Each number is 128 + 24 x the weight over the matrix's rms, rounded and kept within 0 to 255. Layers, rows and columns count from 0. Numbers have three digits each.

# down: layer 4 MLP down (transposed), 768x192, rms 0.15, rows 114-197, columns 64-95
# up: layer 4 MLP up, 768x192, rms 0.305, rows 115-198, columns 64-95
down114:136128167074121100136127163114118123092162134097102148132075141164110129129152101117149124130096
up115:099126128118138130149116129123136123102142141122120143180124109091151147131120120132088089117085
down115:101141099126137152112148151141103125159125129149117113151114066136114132119137144132119132119111
up116:136076171149164149173108082129107176104149155093135132118111120127104170095132100066121133127078
down116:138102126113118103064119113116089125135127121145147116094105120145158118109111132166095106114107
up117:112147123107153031120137063186144100180163136108127117099135110124174111142121145114117125075106
down117:107119142142163143107120109172172146166122138118131137125135118120109118132117135123124105093110
up118:127135150188110134122124116127096155097096121133111089112137141120117121129145135104150128107126
down118:131100091096110110127125110133156128138130125120142116136138097137113125151151123139147128131131
up119:119113122121097122124159156149099097152184132123113110098123109104154165140147146149124122103104
down119:163102091114108206092115153106073134133145164177174124079111119154185145166159142151128120131083
up120:123130143116152154118128126154110146125125112142134128121150150138099129153129102121119134130119
down120:139120058179094104130116149113100129139155166089147124137112104152101085151150116135109120138104
up121:135135131129150121165098153118098149124145119137134162141132129115097083132154126124151137125151
down121:135131116171118103167142122092121139105106104134117120143120121098091121144141106157156095098148
up122:110096158123135104123116133129124155138070140159150115080098161105142136100116119151103115120146
down122:148160131127131137138129123125099143146124135085120121137116107157125119119078135120128123107109
up123:123075110162111100147150126103137097129122147140085116114146145125100050107152158138076140101117
down123:128106133119135131158106134120137100131099120128119172143097148123174107158094145144128105097140
up124:109154160126101157148141118166124168143154129115076121135144181108083185111094129132114110128144
down124:110139095120133113153140119087173134107118131154105110141188166142063130140146082121129112102196
up125:094123151139129124034117185115180124137134136098098142109117139119101112107121116137112119122143
down125:077125141094142125138147136134084088122120142128089094123171186105091113108135082127168124134121
up126:102142135146117125136111108118111086168115157066113158089111150144115126113098152145139140184081
down126:114187110109091085111120164170132110137143126115133102057107114162189117115091100150118166085166
up127:111171172145105132143152122179130148082139154124099137131119105110162088135111122102175124135162
down127:151133159097153119113141168090138145140191127104158146077145160146128149141152141141120143146143
up128:113130123125114087118133105101081095166119066102136108109160171137137097070115106131117120169094
down128:111113077124101129100114154143122086081116107143134121131146135110136119113114082140126107120135
up129:106115118179160119105120135145151109080106150131141112137165106141138125158083067087135159113159
down129:096112112115113143154145087104084137153125122122111139146185106077134159147145145152099145143084
up130:145147121129157161116137113201142105094131121103157074135095149150105117134145108127146151153112
down130:174156127142139103123133174113161120129103116116157130084128122196144132115109125123154130090147
up131:101109134137146121166129113199144154122154134136120091095096153117133123086137153181138114143125
down131:110146167139119119135090123110133101160129096158155106125125132139140121119154081140160104123154
up132:106100089131160129136104140126162185132094094097149154115086090164128155087191117155071149128125
down132:122123153109180106124126168145111120138137110157130091103104121107135119138144126075112130138105
up133:112131138116140143131098149165139135135117110105114149087142125147126125085204166152109115106162
down133:154117170145128145082095147132099154184155129126123086085129139121114101117132091114123130093181
up134:083105123136117100098079164097164100137104105120110099110146134118131136171121123110122141142079
down134:113135118113104145161120148093139077097121118114197136140129106120169109191134102162064119176139
up135:135107139104155132077198116124153131198116121109177095195144116079142165110137126098114127151179
down135:101155119112112092113142146176134161117116138170138145128151133158101116135102139143093135151109
up136:110137096113138128145123083128140118077125127097131130096115144123122105138151133113112101120140
down136:147157146160117121124112132116122134151126117117121086103160107095094111121138130116145119102128
up137:166126150122138123103120162093125156155164094140108111103118111114148139100120100106132077096129
down137:133143116098113099093141096151141142160125105123145127143116126112142113124108135133134103129102
up138:141121105148112136135120125106110156083110131101123113130134130130104116116158126082101122126128
down138:109135119135132119113118121126108118133111141140132134172148109170124170169126106110112139106114
up139:162129103116113103143159118126120115141159120085114126144107092141170143109158092112134108127141
down139:099133067137114142132183136153157149140145102131116115139160134109161128100144121161169083061148
up140:094153120151153135141115131130118140130141096133134119144084142133110101134131041116122092102098
down140:155141146148134126114137119169134135090112101157126110151141201158145134138124120130149102148140
up141:100147125194140104132104137149122111139143176161134165120074121114125133109086133065092107128122
down141:123116128124100114112143113117093131149126146104120117132096152129123114150146150132132135140134
up142:116126142157113096099107173119150178196149151106120080104097127110093078113130142100102137113158
down142:142076129173163124118127132137170170131126144117117134137127175124167101094155112093083155149113
up143:116112111137127100080112110135114129138153136098095100076156141129107150148174165147142153143153
down143:097155121120101124139096127136090144153164124135140130163119134136118105154164131089135122117157
up144:157152151098157158154098138151203136115128138165139167150123141105116103140155128101117187110138
down144:151142103147117146136094120143148130094167139109122131125112143095074104132103137085146108113106
up145:125201110158108120160111083131116124136143120147101095154135123111088159138120147144078137143098
down145:126123116136139131133128147118110116130127115117121111122083170115164136102103117092140112089142
up146:091150143147129140132143147172172112115120142109113197136135135133133138137226154128126130180108
down146:103155105158176169123089119081132120093095129101182147152135098145095107114147134139079144125152
up147:110124156114156056155103156105103143120128075108086106167144107113110132120153131100158126085154
down147:105160126120152089111113154168135155095116125180140138149145130143094114146144119114106143190156
up148:112080141179105171108144152161104139111147120128124188117135105115138130108082120087156145121117
down148:115109159099130150134109107164116128120127164118120144114157131101117141125146153132157149114111
up149:119078170128124116119159138136125148103167146129127140138133103128157131131145102150119133120141
down149:136137114121114147150156070104153132112123173110086130124134106170159147135155156163125139146122
up150:116137145124158114124138144130130139099138109102114155166114168148148131122103141118142125106117
down150:163151145157165129116151154158119127150154089141111118122131133136097150129147138186099162116143
up151:151133145078105135129145149141133077093109100103093104131127136136156153117127127120137130128113
down151:167166127139164113121113133166096133100108159142121151115141153128096144102129126065152146108141
up152:126149131119115168108111167131140145142153152129125113131107115116119080136128142111145140097092
down152:163185137113120151141122155128146135117104145117129170149136136115135157136168171132164116138110
up153:154111161129121103142138147147114150130167152170117125135130104150099125110097102128076125156093
down153:150132118135059122118124172126106133093109153125130141153087075133144087109173106098125104226129
up154:127154117151131062150113132133129104157126125088134183151113090110132143147139111136123117123111
down154:131140151090127125153127133141108138150142125137162111130147096103138154120104143129128130131108
up155:150116191110149151129144136152131137129121130118114154148134136121130127102153140144138107107114
down155:162097089132077122146149114063126167142125150122101134121146128136118094173095147111103155110111
up156:153113115169113123107134138111122168092105127115144146131131114134075104123111082210146139076088
down156:141136115137169090092127163128089140133095169134131139124103081149087133095066163155161150128144
up157:117113114142127142115158142154139164158104105097138115143117142123058098112142138166106114157143
down157:118130151128130167113147108134133130125146087133134116125126140110122151175172166127131162097131
up158:088122185124102139116126116128073122134119130128102128117122126132096121077124085124135155129106
down158:143130141087128124126172131126138111117172127096123156150100139138118149147129169124143108137107
up159:131129166111093121131108144125139142153115118119096164117111133098155154135123135137144183104105
down159:124122136121116167173127160144119151150130135100101151150114139148145115101064126172158113112112
up160:160131109136148140118142119111140117120141117115132106099123121140097125138187106135123171087139
down160:095143137116142136139156115156144141153137110118152145118167118118117147122134126118111112063066
up161:143143102135116108136119130125078138106153137104138127110126106117101107110138121107194125122101
down161:148155127129120133123119107103132124176131121142119151107149132118086128097087126085142109112103
up162:143091119105129156103107140165158116148114126170136134141126120115150119079117085110115135082137
down162:108127149110109155098179124137114098127122120134163126128117156162142133100135145120137100092177
up163:151138103103136109157092151155180134129117142151155138122101112110120105098139102072081109165102
down163:117163060124181144137169129125110120120140136137141115129143134126105128133123131125115141135162
up164:114101121119124127129113111123107111147095130135138106118143111110148166170153115108145148119132
down164:130106132117121123147134111093136116121127137127121160160127162128149096137080124124150136123115
up165:126134151107154133166134129139129116156147141115149123108094173170123145124143152135099137095129
down165:155128077136141108133115127095128145089100125104182151133101099114100102127089106136151125131150
up166:136131128148163129088142119107070131110182155125147159109089147157148117135131128136180122146139
down166:146103171128155110149090159104105122157101132131103113068096125121135123155117065147131159065112
up167:122133151126091071074102104132110106101155103133099178130105106142090139096121139087115139133109
down167:157097102100125113108132108147137143110123133114069142144161121095143121133136150087146115113115
up168:140118120115143122153132130097130128122122143131119111136121125088135156111128127154131111121133
down168:096092113151112132110166140122106099117129147142131125123108183168119102088119144140180096123146
up169:105087110161122117108111125141160131159136099121150142122144125104096145140126123139153130110128
down169:141129154130110120129104117143109158107135113126152160137111110157104142187080132069128125119133
up170:127135150137130168107128137135144149140171155087096127108114111120133121137132142109113112090110
down170:114129105098108080109120134126115088098120121160152092130124110096116135113103128128158101120122
up171:189154098130129109122069102156156149151095133169109101151137088092133163082129113139137132151097
down171:113123161147167125126148115099111174156108148116139110090129137158125126112150122156142120094115
up172:138130092099186141134128163119115104122110117119104106148099131135145100195117133126100116135173
down172:176130093117117116141151076136147156112118131105114135091154116116106153099142097132109125139121
up173:097116095124134092050134143117120099148138111125139140123119119121094152109135166114099093151141
down173:114124127108147140146184119121117111123094108149123116185135145125135106119115093112093085111139
up174:115121166123157142093136170127137121148101060116115137110140104135144112075161066125135131123080
down174:106112120158093149179133126134098169109128093174166109129128126142068146119136132112128102121185
up175:145120149112180133149124142106098110125105118170116126124133144117135096154157154132151139119154
down175:106135110136138143152103180157089117122119095160156105118115150155125132110095117107124091135095
up176:163141148170125125132131120161131145117186130148117100108169147129096116129089149140123109130110
down176:117123138125152128132176130080122118161104160142155119114128149134124126145146175105133123140115
up177:110112109124103133109090121118103169145121126138124166119141123118149075089150104124123114111095
down177:139123130108133100089125168142162116147123142155135133135130163135108126132087136088135123196118
up178:099144122108131104145125134137129143106152155085113185132114133125113079126121119169107097178085
down178:129122120071139146123122102127118128143134160151145122116109123105124091111105131152129121164144
up179:108151145141106163131069122141124157124121144110130119146132157153132163156118129130157124123105
down179:091142114110122104113125132121124131184107160113120132122084148105091150122136142127153141121124
up180:124112105113184151125150171173155117125106092149114135127157172069154143103108137126166151098125
down180:126086107132182134152150100122134171130123132132122133138094091099156123149134116123104140108138
up181:170090140170111159082169125125166155156143111170104085074168109074118144171133153093102091119150
down181:133100174122158182100168131112171115123065136157107100123118127088111116130095146130093090105111
up182:117114115149153131111163170136095079143168130162118094159110114115160147123118098159093161128120
down182:087123117135173146133127157148089123179112108105148134145099145134150094136080130165120194189138
up183:102136151099147112097125125142106167162147128157097168132145086136124128136112064178094160149146
down183:118168135106150129119141141130125142112137094145121158118096108068121102124142098148135159095122
up184:115130149116095118121108102137145116114205072147117107136143150144110132129147144157107127126112
down184:171093140133107136155095136111137078090122110109114154128109131116146095161140148156155130099164
up185:157172116092117108083136134134179172141131126089133081157112104147146112115159144155146193110149
down185:140150102137118120111100120132112140131101084126125154099126147086103122147052152142131142153092
up186:130157137104135138119176110155168122176095079134146118094120095141103152132164158117151116116101
down186:118124132087119122142122126106123130140155151142129140129148128114090150164147117119124151119118
up187:120153109150124082123088152184135140111191146057145143137121120114160117072168120108088148127110
down187:115123102102136141132122158135132099194173121142104149105108080122147131132152157138148122125084
up188:146112126163126122147090115128138133118121122142080146131146129108159179115151112108154117142143
down188:136087095161102142078122108146122128102088113097084137093110145125147178105163106100145120160121
up189:141092163162108113123138133143110119110171130094074129130108106144124110142115102165128167154112
down189:190108152147097143141123108132152124113079111109139136105110140155154146132155135119125148111137
up190:118153120163114105081152132126143123111109133126058100113117120102125087122153127133116118123146
down190:146134123143145119136135101126156154152121143103126149141100106140141153118132152085094095116136
up191:122131111128132092110120135151121164113112124112113138155123100126134139116122109202130089118110
down191:127107056151166087117152122134130167149153135132158159149152149164158099125170138160109077114145
up192:139150110108166119114167135151150123116149138137145151145087105098112100104154144141094164136153
down192:108105148135142165080112121120112121152097163104149098108120159087159121136113110120096152110148
up193:105117063087135105123050115096148124108102158121132140099087122135096144103137121149121126169128
down193:152057117132115138120099174133184168067119135095140122106116133128101161094146144163123164111128
up194:136108108187173145128107132098131172146149097136123148097127142159120112111105119115090121104100
down194:145110123082138137129102075078122126126124110118118129117131147135077157118136127118161148091116
up195:141128155121159125150127081132147160146133142121109077177097099105083106098102090172138137115155
down195:109109141130150139147122078110174137153115143127115111120127123117109112122133142143122191118133
up196:108127097113106123148121123110138134147115109140144121142090135170127151090130109126104120126093
down196:088124135114131147140121139149113124125170122116105141131105186093171157161113139105160098138059
up197:140099143121107172109127067134184172132177139125163119152083104120133123100164158142151146102108
down197:109140114113085140119137116107106118140137117128144091111156112134115172129146148131176133121099
up198:126099099131133106111119112117118125053141093154123148106095105137093102132078133154133086137167